config = dict(
    head_dim=96,
    norm='rmsnorm',
    norm_eps=1e-05,
    rope_fraction=1.0,
    bias='none',
    learning_rate=0.00302,
)
Each number is 50 + 15 x the weight over its row's rms, rounded and kept within 0 to 99. Layers, rows and columns count from 0. The size before them is the row's rms in percent of the matrix's.

# layer 4 MLP down, 384x1024, rms 0.0881, rows 324-378, columns 384-511
102:27 64 57 27 66 55 70 46 53 36 33 45 52 40 47 50 63 42 65 36 46 41 42 47 55 43 51 57 48 30 35 46 58 39 54 46 63 35 46 60 83 37 53 49 79 28 53 59 38 67 55 86 58 58 61 57 43 70 22 70 40 37 57 40 55 43 68 47 55 48 54 56 74 47 53 58 76 52 50 45 54 57 32 69 60 38 97 52 88 34 28 49 39 53 51 66 53 38 59 61 56 69 37 57 79 45 60 71 35 53 40 22 36 55 48 37 55 71 50 72 99 56 69 60 76 46 66 46
098:40 33 63 51 64 57 69 33 62 37 62 15 36 49 59 46 70 68 29 46 57 48 54 56 52 38 42 60 60 15 00 53 39 53 73 82 52 65 45 49 53 37 61 58 55 81 38 58 59 61 25 55 52 60 37 67 37 48 30 44 48 43 73 29 26 42 53 64 75 59 48 27 52 55 12 41 34 44 35 59 70 38 62 45 33 46 59 51 53 61 25 48 32 47 50 62 30 63 53 60 52 21 61 78 75 54 46 43 67 42 51 20 69 19 60 51 24 64 55 21 59 64 40 35 46 33 55 62
098:47 39 56 56 55 47 46 44 36 81 33 51 53 35 60 45 65 66 43 19 38 67 62 45 36 60 58 34 36 22 16 39 27 44 43 38 58 34 57 44 61 53 77 41 66 62 48 57 45 76 53 76 63 43 51 26 23 31 52 51 62 45 65 25 22 60 77 69 48 57 54 54 37 38 35 58 31 36 40 38 75 44 58 71 52 35 44 25 49 44 72 49 31 31 34 43 73 60 68 31 58 32 46 85 43 29 64 60 54 53 46 52 67 58 54 45 68 36 67 35 35 80 86 56 43 39 42 44
098:23 69 55 81 58 52 29 76 63 61 44 52 54 67 43 38 48 59 52 55 54 67 46 54 48 58 47 20 69 74 44 45 45 51 41 39 48 40 32 49 62 37 71 48 51 25 71 22 45 58 38 51 37 67 57 26 72 89 63 40 31 46 42 52 41 47 42 64 60 43 59 42 50 53 57 47 47 61 67 51 45 61 63 83 28 56 47 64 13 33 14 61 37 42 64 44 55 36 56 40 64 36 57 42 27 57 44 39 60 73 55 43 67 42 16 63 62 35 52 41 58 50 39 73 31 34 44 62
095:58 24 89 74 37 34 74 61 50 58 58 54 44 57 52 55 76 56 49 37 15 37 52 37 80 32 55 54 23 36 40 48 49 61 54 45 43 54 70 48 62 40 34 45 71 38 48 48 33 41 43 43 50 40 39 85 40 06 39 32 46 37 58 55 33 35 47 41 40 24 40 58 35 53 79 66 51 58 32 65 49 56 71 40 53 42 70 38 63 79 38 41 16 58 50 12 59 47 74 54 60 70 32 57 47 55 46 66 26 49 41 62 51 43 52 53 57 47 34 23 41 44 49 22 32 58 45 54
100:48 36 52 62 42 49 46 36 66 47 49 53 57 42 56 43 57 31 44 51 41 70 65 46 34 59 45 38 63 33 28 52 48 19 16 79 45 50 43 51 50 51 58 66 64 51 46 57 52 61 45 61 38 70 35 66 37 61 55 50 52 50 18 41 48 55 64 52 39 44 43 49 71 38 45 49 51 37 61 58 43 60 65 69 54 50 82 59 42 42 19 42 55 84 99 50 48 50 55 36 42 50 41 61 34 57 58 54 45 63 58 63 57 37 63 50 51 25 48 37 47 49 73 63 64 75 84 34
098:57 74 46 43 49 66 49 35 41 58 08 37 47 50 40 68 36 41 65 45 49 31 29 51 60 61 52 58 37 49 50 50 38 49 34 54 67 55 35 78 32 41 36 61 59 42 51 66 62 60 45 45 33 52 52 47 50 58 67 34 46 53 67 77 55 32 39 42 24 39 37 48 35 22 51 36 53 75 34 71 47 49 54 43 55 69 59 27 64 26 33 67 47 38 38 48 30 37 42 60 54 49 65 69 29 55 22 45 34 47 57 42 47 69 47 62 41 39 41 85 68 73 37 90 43 64 71 41
099:54 68 41 78 41 28 29 62 46 48 64 67 47 45 47 72 48 65 48 50 30 43 46 53 57 58 59 43 66 28 44 46 56 41 58 52 34 17 52 41 29 51 23 53 44 39 48 48 62 33 47 69 62 33 67 32 32 82 44 44 58 67 35 42 36 48 42 34 57 69 51 59 62 40 54 67 78 44 44 58 41 51 62 33 57 41 65 23 66 66 47 42 68 56 44 23 66 99 53 54 30 23 33 72 37 50 63 51 65 61 59 40 67 22 42 37 38 70 63 61 61 58 36 57 67 55 57 64
097:39 58 50 69 68 54 53 44 43 55 43 49 48 55 24 43 50 54 44 65 60 64 44 64 40 47 70 57 25 28 52 65 36 28 25 20 57 48 47 48 60 54 75 28 80 54 47 40 76 59 47 29 40 52 54 72 34 46 14 48 44 27 65 76 43 45 43 54 34 49 47 52 63 58 37 66 65 78 67 47 47 64 40 69 56 43 47 33 42 43 90 33 42 55 69 66 65 65 75 58 68 65 42 50 65 46 51 40 72 60 56 57 53 47 70 27 36 70 45 59 70 48 73 70 89 29 48 47
096:55 32 28 31 79 50 53 73 60 59 67 38 73 39 49 55 68 59 36 49 50 63 32 88 23 69 27 64 33 24 49 33 37 23 59 70 40 39 56 32 92 56 52 26 53 59 23 52 35 59 74 56 56 50 43 50 31 38 40 25 68 13 55 63 58 70 60 42 47 42 70 64 56 77 63 40 36 67 62 55 80 59 37 45 39 50 47 51 41 77 51 62 34 53 49 40 17 61 37 35 62 22 42 32 10 36 44 42 39 29 35 31 40 47 48 41 36 22 38 90 22 37 60 52 36 30 61 36
104:67 49 50 57 41 49 45 63 52 67 33 42 66 25 44 47 79 70 39 65 54 72 38 51 60 45 57 41 41 62 14 62 39 36 80 36 72 46 44 20 46 38 45 55 45 44 72 47 82 44 59 64 50 49 46 77 51 44 52 66 59 73 57 53 50 36 71 56 51 56 42 39 66 41 26 31 68 70 17 60 14 38 52 56 27 51 65 60 55 44 54 47 62 70 08 35 39 61 51 43 40 33 45 60 57 32 52 52 43 61 60 39 52 36 31 30 61 44 26 35 67 33 28 53 39 18 54 77
099:50 55 59 78 80 54 99 66 49 60 42 17 52 55 60 79 56 42 42 33 55 47 39 78 59 57 68 51 62 53 64 71 68 65 41 82 51 19 27 45 47 59 66 67 57 58 51 46 63 59 41 34 36 48 58 51 51 61 20 31 56 52 67 51 44 59 48 42 36 35 54 50 26 61 41 50 33 79 64 42 39 61 66 66 75 67 72 47 60 32 52 72 35 71 44 55 32 54 51 54 33 26 44 54 41 67 43 40 52 56 62 52 55 29 53 47 43 44 43 74 51 52 42 52 54 75 91 30
098:55 61 34 35 46 59 72 24 66 40 39 48 58 55 30 51 62 75 60 70 22 66 35 24 22 44 50 66 34 60 59 44 61 42 30 34 43 42 47 51 59 62 58 07 65 37 86 46 48 43 73 57 67 44 52 53 52 51 75 41 46 61 48 67 52 24 30 41 45 68 43 42 68 62 28 61 40 43 15 50 64 48 26 67 59 45 33 50 74 40 72 52 54 57 62 66 60 49 43 49 62 25 65 71 42 38 44 47 44 65 45 50 39 50 75 71 21 85 29 51 64 23 19 49 50 54 53 52
101:52 49 01 57 49 63 38 46 41 64 58 64 43 52 68 70 54 36 57 62 50 37 59 58 61 27 64 49 41 53 78 48 52 70 50 54 43 46 67 42 34 71 77 66 87 60 40 59 47 36 37 47 28 46 47 30 49 53 44 44 52 54 26 52 36 46 71 59 59 37 61 35 65 50 52 50 64 67 61 22 48 48 50 68 55 67 54 46 50 48 38 53 46 55 63 64 64 37 43 57 20 46 64 72 51 51 72 51 35 63 44 73 30 39 44 33 48 69 59 32 51 63 64 64 33 79 44 48
102:57 37 69 46 47 33 92 71 62 54 44 43 42 75 39 57 21 64 52 56 39 39 64 57 38 21 30 69 68 47 19 53 40 57 71 29 33 42 62 38 58 71 40 47 46 60 50 65 72 43 51 51 73 56 52 26 68 49 52 32 46 56 53 63 67 29 60 57 26 61 47 42 28 64 65 75 62 66 23 50 59 48 27 30 60 50 10 35 57 57 48 56 40 19 57 38 49 69 45 85 46 69 71 49 61 51 78 49 62 28 22 71 72 75 68 50 56 40 59 31 34 25 43 46 50 24 67 50
101:57 51 37 46 36 58 50 42 45 61 66 50 23 32 49 60 41 57 67 43 55 51 43 35 09 65 49 49 49 54 74 31 51 61 55 44 38 67 59 67 37 50 50 42 59 52 43 54 45 41 21 69 34 54 52 83 52 60 45 29 39 55 44 54 41 74 55 48 69 30 45 50 57 28 48 66 42 68 20 54 46 56 47 50 33 73 36 34 44 48 76 49 41 44 68 50 52 46 59 64 85 72 54 61 15 64 51 64 87 44 52 73 62 60 68 45 68 75 34 46 79 27 72 21 35 68 46 66
101:78 70 68 35 37 60 75 46 60 76 84 30 46 47 42 43 43 64 49 76 72 59 50 47 50 83 30 36 71 51 31 60 31 54 41 49 24 82 53 48 34 44 50 46 49 42 17 34 50 60 52 50 53 51 78 58 35 64 49 51 57 48 50 67 59 40 50 42 73 38 49 31 45 52 40 11 30 69 41 25 30 59 36 28 63 33 51 64 58 35 42 50 46 48 57 27 50 33 40 23 73 55 79 55 45 53 42 42 56 38 27 36 25 54 42 58 35 38 54 47 49 66 53 75 40 90 50 29
111:19 37 47 59 41 66 59 68 17 57 55 41 62 51 88 70 55 68 53 37 51 65 46 42 59 59 43 68 53 58 47 27 26 63 56 57 35 50 45 36 44 19 39 51 56 61 64 26 60 32 69 31 18 55 64 63 60 70 34 70 48 58 54 59 59 46 70 62 47 62 35 50 40 58 55 58 62 37 30 30 42 08 60 27 42 18 68 69 78 31 61 42 40 13 54 44 62 54 52 32 50 29 65 61 64 81 56 46 46 64 65 50 61 49 49 26 26 54 27 51 70 62 73 47 54 40 70 34
109:59 45 37 42 48 51 45 56 42 68 61 52 47 55 51 77 23 51 61 27 64 58 68 68 37 58 39 67 37 62 68 14 70 56 48 67 74 31 22 56 42 62 33 73 76 37 37 46 48 49 66 46 47 44 48 69 25 57 35 51 39 52 81 51 54 53 47 53 64 48 59 55 55 33 38 62 37 41 50 52 55 44 65 55 36 50 37 71 57 67 55 81 58 27 41 67 32 52 54 54 59 32 60 52 55 38 56 73 34 51 32 51 50 48 46 61 36 37 63 58 48 46 30 45 63 65 36 35
096:27 59 33 44 26 37 46 60 16 45 29 34 40 45 51 56 56 39 49 35 51 46 50 06 25 22 35 37 75 45 37 58 47 50 75 13 19 45 42 58 52 60 51 72 63 80 33 30 65 55 44 44 50 47 45 58 79 48 25 59 54 63 55 78 63 25 27 82 11 49 60 49 45 34 55 46 07 41 34 31 53 51 37 25 57 72 40 54 40 47 61 43 29 77 39 50 47 59 21 55 57 60 61 56 64 36 59 56 74 38 35 60 45 35 48 47 52 40 43 56 44 77 52 45 35 63 57 64
097:87 50 46 50 53 62 61 52 39 59 54 48 51 45 70 27 43 52 63 84 45 48 70 48 55 45 56 59 72 20 30 19 41 71 49 73 25 49 59 67 52 48 74 64 64 47 52 47 38 57 32 41 48 20 58 45 27 61 69 40 49 56 54 91 51 45 35 38 25 44 11 47 79 35 40 24 25 41 35 33 62 42 33 28 45 37 68 65 97 40 64 49 51 33 19 76 64 32 30 57 42 41 50 55 51 73 38 45 36 62 83 50 63 60 83 41 76 41 44 51 67 58 72 40 55 30 30 53
099:57 60 07 53 52 42 59 48 49 32 40 79 63 02 28 17 46 56 64 59 28 52 42 41 52 51 66 71 55 70 57 94 60 51 38 35 63 41 43 67 70 58 48 26 46 72 44 45 42 40 44 48 42 49 61 41 61 70 94 63 46 48 43 26 47 61 49 52 71 60 41 55 48 51 39 59 62 56 47 54 47 51 41 49 37 25 46 54 45 49 38 62 48 43 58 44 46 58 63 39 64 42 35 45 62 35 44 63 58 43 50 85 44 54 29 57 25 67 44 44 60 46 45 27 38 39 42 57
100:44 61 44 39 53 29 58 57 38 24 63 64 53 73 83 51 18 37 59 59 58 83 30 35 40 77 76 33 46 49 59 70 52 43 67 47 42 44 55 58 67 60 39 52 49 43 32 39 29 67 21 52 52 41 59 43 41 47 31 60 63 77 39 16 81 54 84 65 50 49 60 49 50 84 43 44 50 69 40 51 25 35 42 34 53 60 45 57 67 55 26 69 27 35 29 65 35 49 43 81 86 79 47 43 58 75 52 48 50 33 57 51 60 63 76 52 35 38 64 33 26 50 66 44 44 39 66 61
098:53 24 54 36 28 42 61 39 72 70 57 61 67 25 32 37 73 47 78 38 60 51 63 54 32 52 34 10 52 54 36 40 47 60 47 31 52 72 85 65 40 68 64 37 55 48 36 48 50 47 79 38 47 46 60 60 46 64 36 42 63 26 57 36 78 63 57 22 57 53 81 48 60 61 48 52 41 57 57 59 53 60 57 45 66 67 50 65 27 52 82 50 51 63 22 40 45 48 57 61 54 38 34 62 49 56 56 59 20 65 50 27 34 26 61 57 68 43 62 37 81 33 50 64 49 39 42 40
100:42 64 49 48 42 53 43 51 44 36 48 39 41 30 50 55 57 51 54 67 29 49 46 49 68 44 77 38 38 65 56 55 48 49 66 59 60 69 42 53 47 52 45 62 77 55 71 51 43 73 34 69 64 51 57 41 44 46 27 59 29 80 31 58 41 57 44 36 42 56 18 50 55 53 41 40 60 73 34 49 57 38 32 41 53 38 94 57 52 62 50 44 60 77 41 32 63 61 28 57 52 54 28 30 70 60 51 49 55 43 47 35 11 57 37 17 70 49 45 49 47 26 37 38 50 25 44 70
096:36 36 23 50 56 30 74 35 51 29 51 35 55 39 46 54 82 33 62 42 47 35 59 44 73 72 46 80 45 62 35 70 67 57 45 59 46 48 56 83 52 63 44 57 55 43 45 58 54 43 85 40 13 67 57 48 49 20 56 61 30 57 75 42 54 07 00 56 38 59 64 59 60 55 55 40 20 47 33 40 46 40 33 61 56 66 57 57 30 63 73 21 47 39 74 85 41 52 56 68 39 18 40 26 36 52 32 16 46 45 59 50 43 36 32 70 66 34 69 41 63 20 41 58 69 47 54 39
096:51 36 51 76 45 39 61 33 42 45 47 52 64 67 48 30 61 67 57 35 66 46 45 50 38 35 51 61 75 46 66 46 32 58 64 26 38 41 54 72 46 64 42 41 41 49 44 52 62 63 09 39 77 57 62 46 56 47 57 49 33 07 63 65 38 44 28 46 25 42 11 60 32 81 42 38 64 49 56 66 46 52 47 49 62 45 45 33 63 64 19 52 23 39 45 57 39 59 44 86 48 60 56 27 38 47 66 35 65 38 62 43 39 59 55 63 52 59 52 41 44 47 80 41 37 62 45 35
102:39 54 44 40 75 50 25 53 54 72 63 40 40 65 23 35 50 47 57 37 71 45 62 25 43 55 25 29 80 58 52 36 40 43 32 32 41 42 21 73 42 22 52 25 29 43 45 75 75 58 60 54 27 64 63 78 71 45 47 54 60 74 46 67 55 49 70 63 50 42 50 61 37 58 63 14 45 52 54 44 55 68 75 56 31 63 39 48 51 28 63 61 60 67 62 17 54 59 53 58 46 54 47 41 39 63 63 67 35 42 37 73 24 68 77 44 75 57 58 58 50 57 22 58 59 61 64 43
101:49 50 63 50 41 32 47 27 22 49 54 42 39 46 55 36 41 58 73 64 43 52 64 57 09 49 65 41 58 59 69 38 69 56 53 51 55 58 30 53 74 26 42 28 57 55 42 42 58 68 61 43 62 59 53 46 54 66 48 43 20 56 49 60 05 55 66 57 60 36 28 50 34 71 58 53 51 36 31 73 41 69 38 53 64 56 39 53 56 59 52 31 46 49 58 63 38 33 35 80 65 45 52 49 52 67 41 59 70 44 42 52 41 82 40 20 53 79 67 51 82 28 35 77 49 36 73 33
095:53 20 43 37 61 35 35 59 33 36 30 34 37 50 62 52 55 51 37 31 28 67 42 34 43 44 48 39 40 58 27 19 47 62 52 65 36 36 70 30 68 29 35 48 76 69 67 50 65 20 27 60 61 74 46 35 58 82 67 54 39 41 58 51 48 39 69 46 58 68 55 61 38 71 50 40 80 17 37 47 48 54 39 52 47 40 77 36 71 54 33 63 74 49 61 50 43 79 39 67 31 34 42 23 43 45 46 76 47 50 39 59 70 54 17 31 85 29 30 41 31 54 79 42 41 26 46 56
101:28 58 33 60 49 61 52 64 74 16 50 77 54 20 57 22 50 67 32 74 41 56 29 45 54 39 32 57 31 70 24 52 48 70 22 52 50 32 84 62 28 32 62 61 61 50 40 46 50 53 66 59 67 62 42 68 80 30 67 59 46 59 64 61 65 54 51 47 69 30 62 27 39 57 29 54 37 36 47 53 47 45 40 53 53 59 50 51 48 61 55 55 51 38 47 32 51 35 66 51 45 38 60 59 59 52 61 27 63 47 48 44 54 47 55 48 47 51 57 51 46 52 57 49 76 41 72 26
100:33 63 68 58 43 69 45 35 63 36 52 52 22 42 33 34 49 63 60 55 55 58 63 60 29 67 89 48 40 13 51 44 42 62 81 59 52 35 69 63 26 76 64 47 52 36 38 67 18 49 34 51 59 59 52 34 37 55 49 44 45 44 05 31 71 42 60 51 69 38 34 65 48 39 54 40 99 45 33 65 31 78 36 49 48 44 56 46 73 49 34 43 61 60 59 47 47 35 33 50 42 62 57 59 39 67 62 55 61 52 76 32 40 54 49 42 50 55 52 64 49 39 43 33 15 63 48 56
100:46 70 53 20 39 64 25 24 49 52 43 56 55 57 58 89 59 49 29 48 57 52 49 41 56 50 42 43 49 63 41 53 65 52 37 69 66 55 40 63 48 66 62 58 40 47 52 72 66 63 70 41 28 61 47 56 49 50 33 75 48 63 59 45 54 69 71 52 60 63 59 65 58 62 55 51 57 76 35 30 65 50 24 76 51 77 36 57 65 57 57 48 63 58 31 30 42 38 37 62 36 57 61 42 42 35 45 54 63 51 56 60 54 69 44 59 27 57 64 64 58 38 28 48 67 34 36 45
097:43 24 38 26 29 38 64 33 36 51 27 80 64 97 32 27 56 57 31 58 53 53 11 22 76 34 72 67 39 53 54 30 45 49 22 54 31 48 61 43 32 77 59 15 23 62 36 50 93 62 39 51 29 56 56 34 55 41 36 42 57 34 68 64 73 31 63 48 30 67 76 43 51 50 58 50 65 48 48 46 36 36 60 51 55 32 14 40 56 49 53 46 61 43 37 47 54 66 71 73 55 57 50 20 37 44 60 68 69 65 48 45 56 59 52 45 75 25 40 72 40 45 52 56 56 48 71 48
100:37 53 64 37 47 65 27 58 14 81 43 51 42 58 34 67 35 34 35 76 61 46 58 51 54 46 56 50 46 43 58 55 48 72 23 35 24 49 56 31 50 30 91 51 42 70 25 36 48 73 66 66 59 56 49 17 56 54 54 59 29 51 72 46 53 58 27 54 63 68 51 25 64 56 58 63 32 62 68 51 50 59 74 35 51 29 19 56 11 53 64 33 51 46 69 33 52 29 58 62 43 81 83 30 34 59 57 43 53 69 48 79 99 69 23 60 49 43 29 88 63 52 56 33 71 54 55 33
098:35 47 63 21 59 48 56 50 24 54 35 64 52 38 39 62 53 49 63 56 24 25 50 30 35 62 60 40 30 26 51 39 36 67 45 51 42 50 57 47 37 45 64 68 36 41 57 42 46 17 39 86 74 55 52 39 09 45 64 49 44 42 40 64 36 65 50 39 47 51 41 52 42 31 50 60 47 36 43 43 67 30 45 75 44 55 46 41 44 47 43 38 51 47 46 43 82 53 85 74 29 39 69 57 49 33 51 49 46 38 61 60 54 47 73 38 65 42 55 53 37 63 48 45 55 77 58 44
102:75 66 57 19 68 38 46 42 77 48 50 33 36 55 58 73 27 44 61 42 52 48 55 69 55 50 36 28 66 43 40 88 27 46 73 49 66 27 49 18 56 65 46 36 57 59 34 56 45 55 44 22 51 55 35 40 40 35 31 36 58 36 76 68 45 56 27 44 46 41 43 35 36 57 27 56 47 60 67 76 40 83 69 65 66 56 36 29 45 58 42 81 44 37 52 63 49 55 51 62 43 52 45 56 12 36 45 37 30 62 63 27 71 38 85 30 61 84 55 56 63 71 54 49 61 40 45 59
115:47 45 38 52 49 60 41 44 44 42 48 46 52 69 56 58 63 63 54 57 44 54 67 45 74 83 25 47 60 71 41 42 38 35 40 42 46 36 51 57 57 48 39 37 40 36 62 35 43 56 34 40 54 44 65 34 44 71 49 43 45 40 37 56 36 69 38 73 25 41 52 46 52 52 70 67 24 29 49 46 50 51 52 37 44 60 34 59 51 54 41 41 43 30 59 49 57 41 45 22 37 32 49 72 74 73 14 05 25 65 51 51 41 54 36 36 61 44 43 53 48 36 74 75 78 42 70 57
101:43 60 78 28 52 28 56 55 52 56 48 47 42 44 65 44 54 40 55 44 40 45 59 58 66 20 26 69 57 50 53 56 29 72 51 26 47 62 81 84 63 40 34 31 66 49 55 43 59 52 65 69 52 45 45 44 34 33 75 58 17 36 60 49 27 56 50 43 39 54 53 55 33 87 36 58 47 76 50 55 33 64 72 37 55 49 55 54 74 75 69 62 39 55 42 45 50 59 61 67 67 28 55 38 68 36 36 32 52 51 52 46 64 55 83 69 05 50 52 55 40 60 54 28 56 51 38 54
104:25 70 44 57 67 18 43 57 45 67 46 46 57 59 88 47 26 53 25 33 83 44 43 68 67 45 41 35 18 50 47 35 33 17 28 61 39 49 67 23 63 55 33 67 38 33 68 58 38 32 60 65 34 35 51 35 11 59 36 48 43 55 36 53 33 44 63 46 42 77 43 28 72 65 62 50 39 17 49 32 47 45 64 50 58 49 45 52 57 51 50 44 49 26 44 45 58 32 57 51 70 35 54 41 44 36 18 77 43 24 35 43 41 43 42 53 49 61 43 36 43 26 56 39 64 31 61 25
101:56 73 75 48 36 68 28 26 32 28 54 43 57 64 59 47 35 44 41 41 28 44 34 35 42 48 36 56 39 40 67 41 52 39 78 47 56 58 40 53 23 35 29 23 67 71 66 31 56 47 39 54 59 68 38 71 60 53 45 28 47 45 46 49 40 45 62 43 59 32 65 50 46 52 50 43 59 42 46 59 43 49 54 74 44 64 74 51 22 56 52 54 62 32 23 29 51 20 37 60 33 80 28 35 35 49 63 52 57 18 68 29 39 69 46 75 25 45 00 68 30 57 37 44 57 76 60 19
102:48 53 36 73 66 35 39 22 26 47 66 59 55 25 36 31 22 60 66 47 09 52 28 33 57 29 28 52 48 48 43 33 51 58 31 56 43 49 70 66 62 70 47 47 30 26 46 41 38 57 68 46 36 52 51 37 48 28 16 28 59 80 78 39 53 50 26 36 60 67 52 65 60 41 59 68 37 57 43 35 73 37 31 34 26 57 48 37 70 50 62 53 40 42 31 48 61 45 34 25 64 62 58 55 60 60 27 63 65 61 68 71 49 37 38 50 51 48 63 61 41 74 41 63 39 44 47 49
098:49 49 59 65 56 62 70 55 54 72 46 56 51 43 48 40 76 33 35 57 51 32 65 67 44 13 70 31 64 58 63 50 29 71 56 64 37 21 50 55 45 54 50 51 63 19 70 39 61 62 72 61 47 29 31 62 62 98 25 42 36 72 49 73 62 43 68 43 64 47 51 51 45 39 60 63 55 47 34 25 80 25 38 22 59 42 76 68 34 54 35 52 56 39 71 28 68 55 36 50 52 50 71 72 54 41 38 32 42 43 44 47 72 38 35 50 75 34 52 41 46 53 40 41 78 36 24 52
096:68 49 30 57 18 51 47 66 73 43 46 81 59 31 28 50 33 44 60 29 69 29 42 45 28 49 32 47 49 78 42 31 21 55 58 78 61 93 37 40 48 59 23 55 77 75 48 08 56 36 43 60 53 34 54 39 64 53 64 61 63 58 32 36 53 37 42 42 25 53 40 52 43 49 31 51 53 55 43 50 57 52 39 64 53 63 79 43 56 31 63 51 43 46 48 43 69 46 74 45 42 76 65 61 13 39 35 58 37 63 22 62 53 33 68 34 98 48 53 74 65 32 55 70 50 40 47 18
100:42 87 48 68 57 36 64 67 46 75 51 47 29 70 68 33 39 38 30 47 42 63 62 37 52 51 28 43 24 57 54 75 58 46 45 03 46 54 50 16 47 72 52 14 55 69 45 53 47 33 40 72 59 49 61 43 58 31 57 59 43 58 42 44 59 67 64 67 67 55 10 47 26 56 73 62 57 53 52 65 67 40 33 79 48 50 67 45 39 51 52 47 48 37 62 55 23 34 52 52 17 47 61 60 57 66 55 53 36 32 31 45 32 48 56 21 30 40 42 83 51 50 71 35 44 64 78 58
102:36 58 44 45 53 74 37 47 44 56 36 59 37 62 23 53 44 54 63 35 51 54 48 57 23 55 40 44 59 49 72 62 53 37 55 29 38 47 37 48 42 33 64 53 54 51 30 49 39 32 47 35 63 68 39 27 44 79 64 42 46 42 45 50 40 54 52 59 78 48 29 68 32 52 44 39 43 43 29 39 74 51 41 53 41 50 52 32 66 64 41 40 42 60 63 24 45 63 49 61 61 28 58 51 61 25 19 64 27 31 30 39 48 36 19 53 47 53 41 46 68 68 63 69 46 42 49 67
095:46 52 44 77 35 69 51 68 47 61 66 53 43 56 47 65 53 46 49 65 50 47 72 69 39 42 64 49 35 55 46 47 39 46 46 63 62 43 58 22 54 68 72 48 68 41 76 54 49 62 36 37 23 53 49 62 25 54 42 25 80 63 60 83 38 41 44 52 50 29 42 22 40 35 40 48 70 68 28 31 60 48 63 41 35 67 38 31 71 33 67 37 68 25 50 60 58 52 58 52 83 58 52 41 54 49 65 61 42 66 42 27 56 36 54 36 14 65 63 41 52 60 52 68 22 52 53 51
100:33 50 33 60 64 85 69 37 32 54 57 42 62 49 40 47 50 41 58 28 56 57 54 63 42 47 85 49 82 86 36 36 45 38 44 28 58 88 63 42 51 39 87 50 40 56 16 50 45 49 51 47 93 43 54 52 51 46 71 56 17 57 26 39 53 52 49 42 60 56 33 48 53 77 59 23 58 45 41 60 41 86 57 40 57 57 52 57 56 44 56 27 32 42 59 62 42 26 76 44 33 44 48 47 37 47 37 49 65 30 32 76 33 71 74 41 47 49 56 45 76 34 31 76 28 24 58 44
101:32 28 25 44 62 75 52 55 46 70 40 72 67 35 62 46 70 39 40 56 40 81 18 57 54 34 45 47 49 63 51 36 60 46 76 40 37 51 71 49 37 50 25 82 60 68 51 44 58 41 53 73 56 39 61 37 67 53 38 71 34 63 75 56 49 68 22 50 39 90 55 35 51 59 56 53 60 99 48 72 55 47 42 55 66 56 51 45 55 52 59 43 61 72 61 46 52 48 47 43 43 57 64 64 41 14 46 43 69 52 26 23 49 36 32 41 55 37 45 39 35 54 56 50 66 48 89 58
096:39 57 75 47 28 82 65 62 54 35 41 55 40 22 35 60 40 44 66 50 41 51 57 76 34 55 73 45 42 13 58 51 70 52 35 42 45 45 50 50 60 58 61 55 25 54 18 61 44 58 36 19 49 60 56 32 22 69 37 47 24 58 61 85 47 51 78 40 38 32 30 48 43 36 64 33 33 47 43 43 28 65 33 30 47 33 51 43 41 35 71 65 57 73 46 65 74 58 61 44 47 65 56 50 35 25 69 38 59 59 30 30 50 42 40 09 58 68 72 45 74 50 38 57 38 39 41 50
103:51 41 66 18 53 35 48 64 47 70 42 46 72 30 49 62 79 34 67 56 41 64 36 77 40 57 55 44 35 56 69 55 40 35 60 44 23 47 37 18 23 50 24 51 58 81 51 48 44 56 54 60 46 45 39 57 34 31 56 74 53 29 51 53 76 19 38 66 61 43 59 51 57 18 58 47 54 44 33 35 41 32 45 48 33 53 42 45 33 46 39 33 60 72 80 66 58 41 49 50 73 57 52 49 05 56 47 46 49 41 61 36 54 46 58 88 32 61 62 40 54 39 28 34 48 49 26 38
104:43 57 66 43 34 52 60 48 50 46 53 42 56 64 47 63 55 55 19 47 46 56 47 40 36 33 32 81 69 78 51 48 67 52 54 31 74 43 43 53 42 42 59 48 16 59 54 49 70 53 58 65 68 55 41 46 33 56 29 44 49 41 58 40 37 59 79 47 47 57 52 67 28 61 43 43 54 44 38 78 55 61 06 42 04 57 36 44 63 49 24 24 48 43 35 65 48 56 50 66 77 41 54 30 22 36 69 50 33 57 40 43 60 48 81 49 47 31 53 47 49 74 58 37 67 71 60 33
104:43 49 48 60 59 74 03 47 48 52 69 37 48 84 31 23 23 34 76 55 42 40 41 44 67 67 46 57 50 44 48 66 83 58 74 75 67 28 46 61 45 45 61 60 37 16 56 60 36 46 60 49 53 44 68 35 41 54 79 51 43 50 38 47 30 55 35 56 38 32 54 45 55 57 46 33 40 72 45 59 21 35 43 60 27 65 50 85 38 54 23 29 37 63 62 35 48 36 60 29 20 78 66 27 47 66 48 17 52 38 76 61 60 44 36 44 56 40 69 66 46 75 38 79 61 79 70 69
095:65 65 27 39 35 49 58 47 86 61 83 54 54 73 63 39 64 43 39 41 59 59 56 54 72 28 62 45 51 39 24 43 69 34 73 76 46 30 17 19 24 63 49 35 41 35 00 56 64 53 56 44 34 30 48 42 67 48 41 58 58 59 41 72 63 71 41 64 65 62 37 51 58 41 45 60 43 24 45 53 72 46 53 54 28 53 70 46 32 29 24 66 44 34 32 69 29 63 63 41 69 38 19 56 50 52 69 71 77 64 62 38 49 70 48 56 62 60 69 33 62 44 35 66 35 54 70 39
100:48 77 73 53 56 63 37 31 71 52 58 72 39 59 46 39 88 54 49 52 38 28 33 68 37 48 58 51 40 80 29 48 69 53 40 52 41 61 69 34 15 51 49 62 76 67 53 68 53 34 44 49 49 83 60 35 48 69 40 62 46 49 67 49 72 55 42 53 47 73 46 62 49 44 77 44 42 30 53 67 40 70 50 32 38 58 53 68 83 43 57 66 55 19 79 41 67 43 56 38 58 37 61 69 66 62 67 33 45 59 55 55 65 60 50 45 51 54 24 43 25 61 60 35 27 68 42 59